config = dict(
    n_layer=12,
    d_model=256,
    n_head=4,
    n_kv_head=4,
    head_dim=64,
    d_mlp=1024,
    vocab_size=1024,
    activation='swiglu',
    norm='rmsnorm',
    norm_place='pre',
    norm_eps=1e-06,
    positions='rope',
    rope_base=10000.0,
    rope_fraction=1.0,
    qk_norm=False,
    attn_scale=0.125,
    bias='none',
    tie_embeddings=True,
    parallel_block=False,
    init='normal',
    init_std_qkv=0.0232,
    init_std_o=0.00474,
    init_std_up=0.0232,
    init_std_down=0.00237,
    optimizer='soap_variant',
    lr=0.00581,
    beta1=0.95,
    beta2=0.99,
    weight_decay=0.042,
    lr_head=0.0134,
    grad_clip=1.0,
    warmup_steps=200,
    schedule='wsd',
    decay_fraction=0.726,
    decay_shape='linear',
    final_lr_fraction=0.05,
    batch_tokens=131072,
    seq_len=512,
    doc_mask=True,
    train_tokens=589900000,
    steps=4501,
    dataset='wikipedia_en',
)
Each number is 128 + 24 x the weight over its row's rms, rounded and kept within 0 to 255. Layers, rows and columns count from 0. Numbers have three digits each. The size before them is the row's rms in percent of the matrix's.

# layer 6 MLP down, 256x1024, rms 0.202, rows 214-255, columns 896-959
100:140103125099158121105132129092113162124133081133154094146124079080137106099058125094142160088140205118091105130113179138131120134104116137120124139077193099127160120105125121162140126147147138
097:057138093145138158122131082152166140137103136155108140123115136114127129122135138149176143129174119114115092110114138107104135148153110099162139123149130129143136132135158113110138145147168126
100:137157114141131125118154103112128087112141121119092147107094165116135151149102102123099119115165144135093145113163154140087147134160135164148163193105125160094199085137125162116135080104120185
100:120102082114103124115126142111121118107117171143141126142104126180115111129150118166132108156138169089127079172143093171157149101102145116158091095084111113110113115144108106143126184091143131
102:107120105084139168114086182188122138154137112106122161155110147157145138106099121127154153143123130070126139094143135123142145154122143130137113143119119142152133122124149155118137153129158110
102:067148119141127146079143113137139072099132112151145107162143129142098126133154161124078148160151112151130131143131120135181102147112073124113121141152096103124123141151133117196123137107114128
102:130137113126129139133134133118146120104075098152104127141164173129159187119125147117141115109130106077139158151110111146126180058173098116122119101136111131133166140143100114182124108096129123
106:150139170166116114110144143167133113100155188130113108132136137121151114119077060112153113114120108146160095110146128158146116116174114106099153141090139128121139137132126099133116117169135143
098:127119158087104115144089119143101129152127133153133133179119137109116127158121091132116096138083155090116114168109165131096124120136097129120148146138129112146128099096136098142085100124102084
101:134127111159144105122159117142106145125151114129155130138114138124123163138068132182137145113152091123133142094095154133139146117123118145161142121139138095144116115149111159125154055108155152
095:136163142137128137136145106115108135148135121108185137167132125137121126138154162153107166098140125157115166117118146100174179138114136145148121147098102138152120136084156152137165126116187094
140:105136134126129137102147145165087127143124109087117108116129103136100128107129151090130159082139166155135141118003087139103081115147139147120115128104132157138117129151114120125148112148153089
101:099136117127115106124125107117157144099112121125148128132130157100144115140101121157189156116120147155102095162133160130131117116117120138135146073110100154148114139122146136101138101169133134
099:115153139114128133147151111113115157143119109134158128139097064117139102058125147156172118148088132159128130130132144144130122128156143116095136171158148151135122133131140133096124119164145121
101:104157156157130114141088113149114134112101130146107091120135165156152127152127107102147094126144149094118104114119121095142131138132105108136096173130133091081119127098110113096155083182095111
102:116163160130179122104144155108168137098152119107139125134145112156140096146134105128149112105146092132097115162093105078071132127142105120117127124113132103149109157121122109118123136089114136
101:145156152147081055169121116137137112149170131105127137124138077123133114104116154175117096106136131146131136109122127153144084141160112109104099147135120136126155106069146177143111160098150121
101:112129128138138109159145137150118136142168101127152100130106164145102150134124119110143107133121170114138091113122146162148170143148100128117136089158123148124113140125127157175115127107124125
102:152132154103134098128132165108121131139076126134165110116136168099149162158143158157119107088143098166135088135141116130154125176102172136114146163136136101150100114161138081125094128160130130
096:084039101112121175135163144097158159134106145125123134164166103133176129122123097097136158125140099112090110167138149114146133120115095134122106137124128150129142112125168143121110139140139135
097:114116129118124101098118176135149131077149096153107099092113122178144110100131163141161096119099122118117084130143146118130103152147142102150110100186110143134128115139163115102110090137108098
106:129143119159157109153120119110126119115130106129089103102109163117136090166100166115132111136131134156163141151151108155139096133122131136137102101133118108165125092121094091091132114134157169
102:120102143120118126145136088110131140133135123143129143149116119148134156157090140126131127152137098138103085112123163112110088102131170135138083125149159143105109114157161135101122149092162108
103:109121145151104122106127122142154139104174110136103147150143148146126119151156149133114139119115088105103117142143171095123135108143110095125166130135117140131102103139122116185118088152112136
100:124146123142111130107146101133105127135130126140161093129100113106095141123128116122078113117196102126106117082131151170174121075133083117150144133121093113146135112191154080108082153139132111
098:161151160108145154139136134106143128118115158132124152136097094154154103120110124176140145121124119147165135172122079127086171102133163150168096151186169151092124079161179126108103160098155139
104:121097148150116108128142106121141167076154130111171131096143150097132146130153098131126142087106139157168201097127124141122128140151107160102113089153124172128144126120138121128154174128140144
098:120105093096150150149169099150142118146120148124113092143149122104174148160088150112122120121142129125133116118127138079153096122140129079070113149117107133150115124105130143111133123139118112
103:098120122147095146139126207151176085142140125128145157140144166128115133155126121132145167133103168131088130112149118147136107126142116131150138136095145097121099153172128157135109109162154150
101:110111146084107118132091090161146128149119141109117146121106113093124101125174128167172130087121178126115144151097124116100124156154116134135109120111109127082142128130080163152136099161123114
097:136145170132124106143116147088160071165127117132114136153146094137171159123097076128159114123099146079125125105150141122157123099142147106149141156138171145142125145117120115143100111152143155
101:157149118129094121122106156140113092120149121126125112139083087115133092144141128165105138096125110127074137127139146147128149162122173146156115131101085143134132127131115105139123143130183116
099:124142088095100154149119093158124106114111123104120154137159144101150140101114106145163153132159164168098139137116122146142122109136153138138123087120125117158132106136117148090126110136115125
098:139087103142084088150110150114124109109093085132129129149130127088159147147132138146084118084138132113142111099117161109088163162123174106140130116124085132120166125096110129112087120126154114
102:124082182151104181114153102125118092178117142146124101128152113126155090107112143152045127102174099155103116083150137121132114081142125137103166109169120134159133117083152119173105117137156105
100:084135168132117136084145144128129190143119154104136170110164142107102122139150111107169122118134102135118134137112137157142118127119154146111138155123136148129126130143113135116144174150161111
101:078139117166134119123106133143175118112123142098125153101124140156172130141097102122122128082136115136121133157151142125074166120120102127128112116125181110112109175106179111115135117133180143
101:111126107221172123156122143127139138134175147118131139147110122167139146113115138112151127153139205141128113150131167125117122098131118140149177155127155137191114157098142122168073096142092113
094:137125168132114150129151140171158119174174136118098113143105116154090199149146162144170173133153133127125144121140144087104157162134070095104155091124174119127126127112168127096119105162114109
097:124159123128148112105104107133140149113142131133094115143157118127101138152075096096138144111167131106099128121143145167134170092152096131165158152132134137132121126132109118111136140174090148
103:157105159139131124117107131119148127193109153130135152141103126135124157102163101133124125129146110157133079106120144130128110132185133135104154155163142109114149138094170143110167109130158119
108:144164114108108148136117127125110103101089123144122149107147145157130138121123127109114116180151127111097103146172125101099104108120127115137081136116106122099165137131144138141156118122138106